config.toml
num_hidden_layers = 19
hidden_size = 160
num_attention_heads = 2
num_key_value_heads = 2
head_dim = 64
intermediate_size = 640
vocab_size = 2305
hidden_act = "squared_relu"
norm = "layernorm"
norm_place = "pre"
norm_eps = 1e-05
positions = "rope"
rope_theta = 11500.0
rope_fraction = 0.5
qk_norm = false
attn_scale = 0.175
bias = "none"
tie_word_embeddings = "early"
parallel_block = false
extras = ["some layers without attention", "local attention windows", "gated attention", "exclusive self-attention", "value embeddings", "hashed n-gram embeddings", "a smear gate", "short convolutions", "an embedding shortcut", "capped logits"]
init = "uniform"
init_std_qkv = 0.0395
init_std_o = 0.00642
init_std_up = 0.0395
init_std_down = 0.00642
optimizer = "adam_variant"
learning_rate = 0.000895
beta1 = 0.95
beta2 = 0.99
weight_decay = 0.21
lr_head = 0.00987
max_grad_norm = 1.0
warmup_steps = 331
schedule = "wsd"
decay_fraction = 0.915
decay_shape = "linear"
final_lr_fraction = 0.0
batch_tokens = [8192, 16384, 32768, 65536]
max_seq_len = 1024
doc_mask = true
train_tokens = 173800000
max_steps = 6496
dataset = "wikipedia_en"
Each number is 500 + 50 x the weight over its row's rms, rounded and kept within 0 to 999. Layers, rows and columns count from 0. Numbers have three digits each. The size before them is the row's rms in percent of the matrix's.

# q: layer 8 attention query, 128x160, rms 0.0386, rows 0-37, columns 80-159
# k: layer 8 attention key, 128x160, rms 0.037, rows 0-37, columns 80-159
q0 083:590546481566503567459496548484516522609496558432526509461535466472550465516675537499460539563535470556518435508518533513593548460508425519526430444465465425513481431485517512457464499428442511559410505547565424460490497495497438504499554510
k0 079:518491414475477588443521510524560496454522521525499469498436501479579485497461452553512516580451440396508615503497473474428540478464448490506500512504483510498515426463522524553532454496609422459512522550538507540513517459427523477519460480
q1 081:316499512493491534510538510464521500445483541474479463466546520470628591468510440476496494490492522526557543428416508491423504589544546507516470640500547528493458486472481491572448479522468445567519504503400461434465499566529452467586445545
k1 080:449504484613566477558566510493472537529509461489493421503406469462551484530442482432424527574458541556568535456495434552556505409449545414477505528493417475525577474449523507516511510425604428490550465487522498499490521578493545459518480576
q2 099:430439484459466456534505515463488450421540480546401528493508550522611573508414448422518493442500527471515644449443541459350485533474560475488563639512497480448510500500456449553487515516560471481509473436406569537612527457528510474518494477
k2 071:469478535435469401527402386544494611527489552443563602553434545535464532451507577541475445453543536532483449509559499524618497584530470551531495494595467513510418510579480509470509502498439547496567475457488580621525468435509533404487589479
q3 075:590544496485469491489446451525417458541498487520444470495488412569377493522511505515501420472424489531516496561490513512570456486520496513499505463545495530529518534481536537501517492493461550450523538463490478468488541455534541555564532545
k3 096:539514442443399476497487461482521512503507506466495562502535490457468493439513473589570531543563464426436466515497525431510506554486472536503472565413528515488455504473458553505497547483465511564523511542443574499478495508476537494531424493
q4 087:628554481493513543523469454537485493512473506467470493509589489455425499524516531479452417524464461464510476515541522518559476555482445518461424431486557480546457501474534626463500468426424614566479586513517479491461532604455490500502527547
k4 100:525525462497560603530518600490527444500465520529462397402501484532528538594435470410492564500451507498548456461512437498424542468559464389485487465542502510535545457468522506540416491485540487483472452573485487467443499469506500530459500545
q5 085:479410501440535533530518560478577455383500475472536500485474560479591517454473493426545525531491495525557453456421475464524489526466547464490553535458523408434469513526416531516476442521506442495465489482411502472547554456493512478535501506
k5 097:439441548434528440439483484529478551528546531440502585541424562488503546518489566447466424493492551515486566567515502581563511527450483584500531505640468558478499549515483504475494528439420454503467442392473458535554510502527477428521610485
q6 083:524513532506497504532417511511559493422492505498507457453514548525342521518578497429500512532484451519528493513542480480599464583418462508474491503506490477485482459550472589442491435476426460553441525586527549560546518548451484476503484548
k6 092:465455512537554528471500481502507505542514580482506527515427524558479507545430538435468421504456511499530491591535526593548489545453480535502504435628488587495490526502491508507487466462533464454523501437475442468513503479543469463502620479
q7 083:487405533518557474475545497469545459364521527527491473457489533527611534480473456449534535438562473531588480412470500473547509503478538466559627556461453476371488477542431442523514446604501438529500523491400484518511471474518469500515487476
k7 106:546483499468474480575473437501586540500540506476509589612401519536477472383612505569552403439591496522416494548473563492561459585517523591498516542456478535457463508540467482454572472525462539546446509407466557534589504507493561479539497470
q8 090:507477503434474549460538574508485522529436435489484528554472531378434460565489560546516511526423533474507518584512492562459512541529468557441406492525527514545456535501530536494514523467430518473491522513564476454501517525474548429455584464
k8 080:523529541535513477435542532545416482497456480457454569458528545519553464612449495409427590505386506524532580482513484550482511445466494443458463432564479541570479486486536566530392465463542418476505486489536518506488506462533447491451494480
q9 080:510504521478447592427446538501529482447489502530442484515527470510474571506460455492448545572536552495593495486539482485503485529425459553510512479483503470532495517440511579444536486418488525491521543558561467545505498553433594469496525524
k9 084:471515507539544506518511582463501567526530505517524544557445556553456531467518552472481385514519446556447500574522533568498503567517539592499504416513530572462452497506503502497561416446488479494532486455475485544545499474576491488514561420
q10 094:505472543390451498474501525493442533438540449529521444529514576368498467533443528509537553510481574424453586532495485625435471555522508530451443467576509430524488521594439510484475493455446500543544490536390502465530513561455598437419555489
k10 093:490532476457478509540575552517458541453414454489473627520480502491531447514450498517492514509492468481452528518498566487457413491512439540448499459548514609606443447426538510417496455499495568569476491535490573466504527464532449507512517461
q11 102:472510477429420528541478511458488490490474461520451480500559489535533532557491476507396495508473573531533534454474482411413527445482449464491475544412452530543541482445504590456531513426547530529454525527473559555496465601466573470422511476
k11 092:451517499507535510518477566475600486579519614577552472471468484522404457410520537457570466615508488560494482566492497564549529527577528587499498483585514515514455439480437475453551463508435465509588579454403452495429547487519511486498448463
q12 094:468467479564562496501554438499479502529553504502521520549472543531470452451523544508595456498480461492481472441501561570541465519545579576504552516529425492465453521554494454548522464600431486450509501435479504467523549441533409495475516530
k12 106:496543536575506469516541656510454431503447478519489514482490551497549521565455504451538570553409477533486535514504525571470482452518479541464478491485463510564512486519556498547431464459585445519472554548542490379463504453528463474425473466
q13 107:526506520375483465484562573514464532534474408466453423557553549393458505543525577502492532503485579508510502496568434559438521521541449508442434475539501497487446540506497526536519514402501500518529494566447445441487452571479571478431548510
k13 091:545522563502543561437512504598422521514471515496447536513427508515495452561445476465470529538528467500564485449542486475542467552514498499421584491470498531523451486511581513572459480504469503428561481510460469565453446549529485497487492566
q14 103:496497565435517469445569563537469538523485377505500447555475565402494531548490582510565487487464539484476542555531513576538508533556497545468500537546451541507415528601537514543493535474435497461572500536451433449511485570542530479501529494
k14 087:497489470465525513498512511548487544484453463474518531519432569478474500561471512531459508478536467497538466537564539482552404522529476449377552539506460516547448506474600562505467452526475501413529519540465503495480462557530499523473479579
q15 092:469461409452417519550499530449588479527499450453505562558527550483486494489591527540453533538499563523471500534532499430452587451557435477513465458462505506512494546420470598485538451486543530562462585500454527498557507515464541469493467550
k15 120:540524403435458533570479431448544619491555437464510492489562465495470520436544526568425446343608474505510474496515472418502490566525551426504497543459494487457563463513438469487615554519493538487498474538415496509542522570483479516517581532
q16 117:411407422449432514524522572426542536511499471522530540492568496466473498465512518526466525477463551489481522553516508522437518440541449458540434488485528459558538491411433583473477474530553529526481514448440575547525538525422489439434387521
k16 117:529451392493408612563433444427574555519556524539521477509526443525468500424514492567510456475614502472460476502473508525481532552523543487551533514487560402421569543471435501445536405482509553491530509530578513536553505479495456493500512496
q17 107:536488440554472531608453513445543506436482566486492525452537446618525466512454480491448480482452491494589516403466524445484524487495540489531580498426488507518521438425503528478437480534537478519428482425550575536547501470521415479545418490
k17 093:520502530567478503522482512399511434529542525532468436457527473562463530486511510475478550508520560525454479460426443512506610451487529517617422451549522452473574490487409503443522490475536502579527524457521519494487528417465511477488496494
q18 115:610463512435469534527529519433547552431530379557448450481527466504447561450519501523513440459515591501546501413460438473476519463553487466517573479453519532496558547456434529464544487509526547492489421541541539468608531513476501474413517504
k18 111:536469503574487487425464470454558465567534524613516423401545488498480504486544506480499411538571442453577515516453376467455499479434498512594480480481625433510522531501501497443488414512516550564539578487443482535480498480490524498488444470
q19 104:533487491552478472482469570478547527536501461602499563552493493543460445501524549515463508479542544452445482559552562402464501511493421509524533490527522462500496509445523511514466503472549510554514494452519534473548565497421505516506563467
k19 101:471509469535486533547461469534519532504482475489540497483430524486543434470488465477481524474502502485452558471401554525421581510493574465522494509506528571497515563454451512576554470457549549525363512471483443532540454514434466501547494518
q20 099:511531532531559541458504591514482399432477446531484497479442507487596569513454488436551482504467477513574521524577552497505452588501478513427524466526501568515436469596536504463569543495445423480497514575459434426512542451503525548416515480
k20 089:435505522456470451517501479566472515493503464493579493501428588393512485504540495446452444431464466525505549491535522558546506500448513503476500498461498556484485537513554461508515552461430500492424457487468421399632485547540490526513519552
q21 103:439591528498556462549520560510572520473461444491435499518515470512512570514547530520511434467460526519509450538520540508513550523574477478506539449560523507491474486478523488501486527481503517511518527468472550477523560542532458450455526464
k21 106:469576446515454535529523462485496511444468449565519461494633468453521486496513489578478583412566517518505522510527489422400481537547525390558451556414479559514546539486455497473433518533495428577456518516448357495545518543450430473599553509
q22 103:544492442582464499504504477484514449558496521587492432577422541573508542462598498577572527474575464471491501521482423516536532497529551465526503489431413604513522507521473423434556507481489438517445490463370440486536443451516484521483606437
k22 100:500556634539500478537568567457457453491500574553420531485383465544548523469473533480465438567463444473429442533531492483530517441630472552432525444567460454537524499499550504483484543449502475518508495519441472432437551565485577499426487494
q23 103:489490520505507438501466410512485518562482469481468438438568569419461520499573531508406488557555481442504550524494435431470440459481548470470499575486512404485481465547538496500464549512545522520495414551451459440478439534460554600475493522
k23 098:550522481480518516414436481564579457552474509522519515546414542452536462520514496550568556483513534492442520568475540536588474488464530573456482518486438530459422496458514479523583465559567474401420435467645465537456500530492496545523532538
q24 101:485570562554600477467511499561470488471414522469532480549426539544593518552457499551597500475487410476530492515492544485567459544523517560423593464447448519530475450574577414533481610495498449404515428520523404468486425509550534591473521495
k24 088:511506382433460569519518479454556563495531487498467571474525486507491527445543470605422459411607504405555464497488547412453388506546482429473553563415506507482545496495500562500520472556488552523507489490521523498527456603480438510509526586
q25 090:498441490486539577561548498484472538545525639503468498486597557582518470489404487381560472467432527578500463400493496542551413593525506476529490465503534492527433429565536439457418428539453514564543619548493445456490444452492549571474588532
k25 115:503529443525422536501464489443581507545550527431515499481549459500499465449570523531442429496540539512454491509597483458463517511500501440659452487535565521496502478411430559431488432489481569516512518496519605583439508540455472508511492479
q26 109:609463555512408402480549480512552544451494527557537500541556512472440490480561505506434480545531543547495460542615487420509466423501537437523493500501486497457509445493529545498532520448550494575491491532423447438504432506433566521483534491
k26 116:459483451510446481548491535538561425446503450438548482445443489455526493466467453428491447509558481474546494461439537503492506487450517447526495495483498584491431587495446460473535619479476632561449424487508518595428466600517543536510496548
q27 096:548579498457453517482389516479562437438486522535520509551439451482531568516504457462479510534490500461515486438467529478541570520386575476458463497497487476389514492477507551419497534548518455467484481513565451546459506531515538441497553522
k27 103:527539484545526449577580450525450454382539478509403516515542557587506477494585494468529446454496489452537538456518565428446491425505524444504547450485437476456509528471500489459437560545466497561499393457490468410561554491568529427486422577
q28 091:507556466399478460525510471447487539534433385442448468516542509427495397525561548517478498506494567525541505489515463492437544451496458521520487483454499445427480538434490560492527482480539502452484473425437537488485499621532509432517550532
k28 087:535499559571506447425507485517468483537517528504440416470527456527493526528548482501562525497530506502569479487449440503519547392418502458530518439495525499496524460528499476522464551491551523526534506513544457494440462447472552480542456488
q29 110:421513495492571450458501466477526470549501486556457444491526526516524538512530504488523552501575469512526481474475425453501514563494501509516475554595530594433446557543480489471572457497417502546556518477444480525404502588560557569509600481
k29 107:403516618524508461388499511537454535485495537495464508536466520444578598576561480523434532540464531458546486522554437460525533436513458477524398418524555531544455462453547547453477607497461428462563405500442481476447529521615587529543480464
q30 111:473467507447483564549521534470528469432490515509463514480438434505519498513453476438611485428486454525486528476447596603564514442516514534476553474514450532554514411450476501497543471463529525508536482480525567466535466448515505500445369521
k30 103:508498448475502553513595393443490520522495549630454436489599495496505452371474537528504510432581461542447524494517513446430426468521540486477538551527459459508534435580539499465606431510461528681518513454526517451541464417500452420491542537
q31 096:463418444415513520497555441497484528536531567518518603491512443442446492477442504448480543467493495579519466455502555531512432495513451512516476456499555484505490557478533478505425437520507560535487594512561456409499541463481498505592487554
k31 093:491491533565579400521457482553529514571489574549561457523503586517496488550461518375554542506426468541502555541508484558470550535470516529563527510592456537490473465507541515500533508459496520512475563493466517547507535451493495477476466367
q32 102:446543465454517501560472561532544523551454409503492547537460468518452605488527509555510391438502515537448515597558533512435501492597446519488515506538456539487485504420496515458560521482555492540487484417504581474537554520568515457512515494
k32 114:506512447484514537582539438455512564520525390576527456431598499511512494430479461558506561375558512498598553530478433431412503542517532438499481579450465584488543450488425495474469542530536474520517506523495452563543525541488419455565474559
q33 093:450485504514446524476462491531508479578494475479670505490547506473522342506480511478406550455482473418351491534530444512479468474386450546516499446483500484527518535484523509586404470530450544519520482495424601511520454597459480446565483533
k33 081:528436500477555523504463521526521474483513475441578538565450489613508541530490512497554568602382480531443522487450547588488515592481471470465576507479508446537519485460496487560570435520505538440418568517555619490434459486568467499521535461
q34 101:511490544497480558495525454521491495512522482434492433538475526587527414554498458536513469546518541490601482404482504495507552431414418513497508436428445536461486514473509566498492558503425565415514547517413539559495491537493545524474549466
k34 097:500495466580496524457450565457492551445519456368521517437515420434494495478494528526492428477502495474550457463547468457529506436445467454581517487491629463545555492484496453483498474492533567476572548527499471577448451549525493593548380585
q35 108:461533449638461519451533531523517500567519426474499516408472560553488518482537491550520483442443457518502442512490496556580559468523477543554565461474502468568545435524439500531502576557430466475505477503456512424514466526539460510486521502
k35 118:484600444510543572554500553438498453503493543443492497446527474571484499485510541543499559435438530494347503496552431499488540547533463522462578523553465343517526545485515486500465391534544459498561450537442503508494512514520450496480494501
q36 082:408483466511542416504538435505450500466536541512539566511429494559488518455494462463492565522467420553529464425496572420563457511429544447526437447539502431514535494561535538562497535540452577510498520582529421484476483449529508526601530497
k36 085:424548425506588481523546501465533482491447516476536541455482496469485456483436510455487497480534474445508525517565513553480530539511523528511500524528558557489431483487505497522549528477419561523529440456417600566421454499557487471489594496
q37 104:438514532483533518513477546463498520477442526510457520530468444606500420476511460498575482443514486545537562553524511550500580555644470521479548535491512428478533492465520485529532456530555457420465537430590511544495567512505459460543451478
k37 110:523495545483468509496498477486498507537508534552412449495535524469471485457415523487409420503535478520520442461442488508507486489505559498458487455532454496466542490568545544587546548494504458545577519487484493488473528475481515470469438565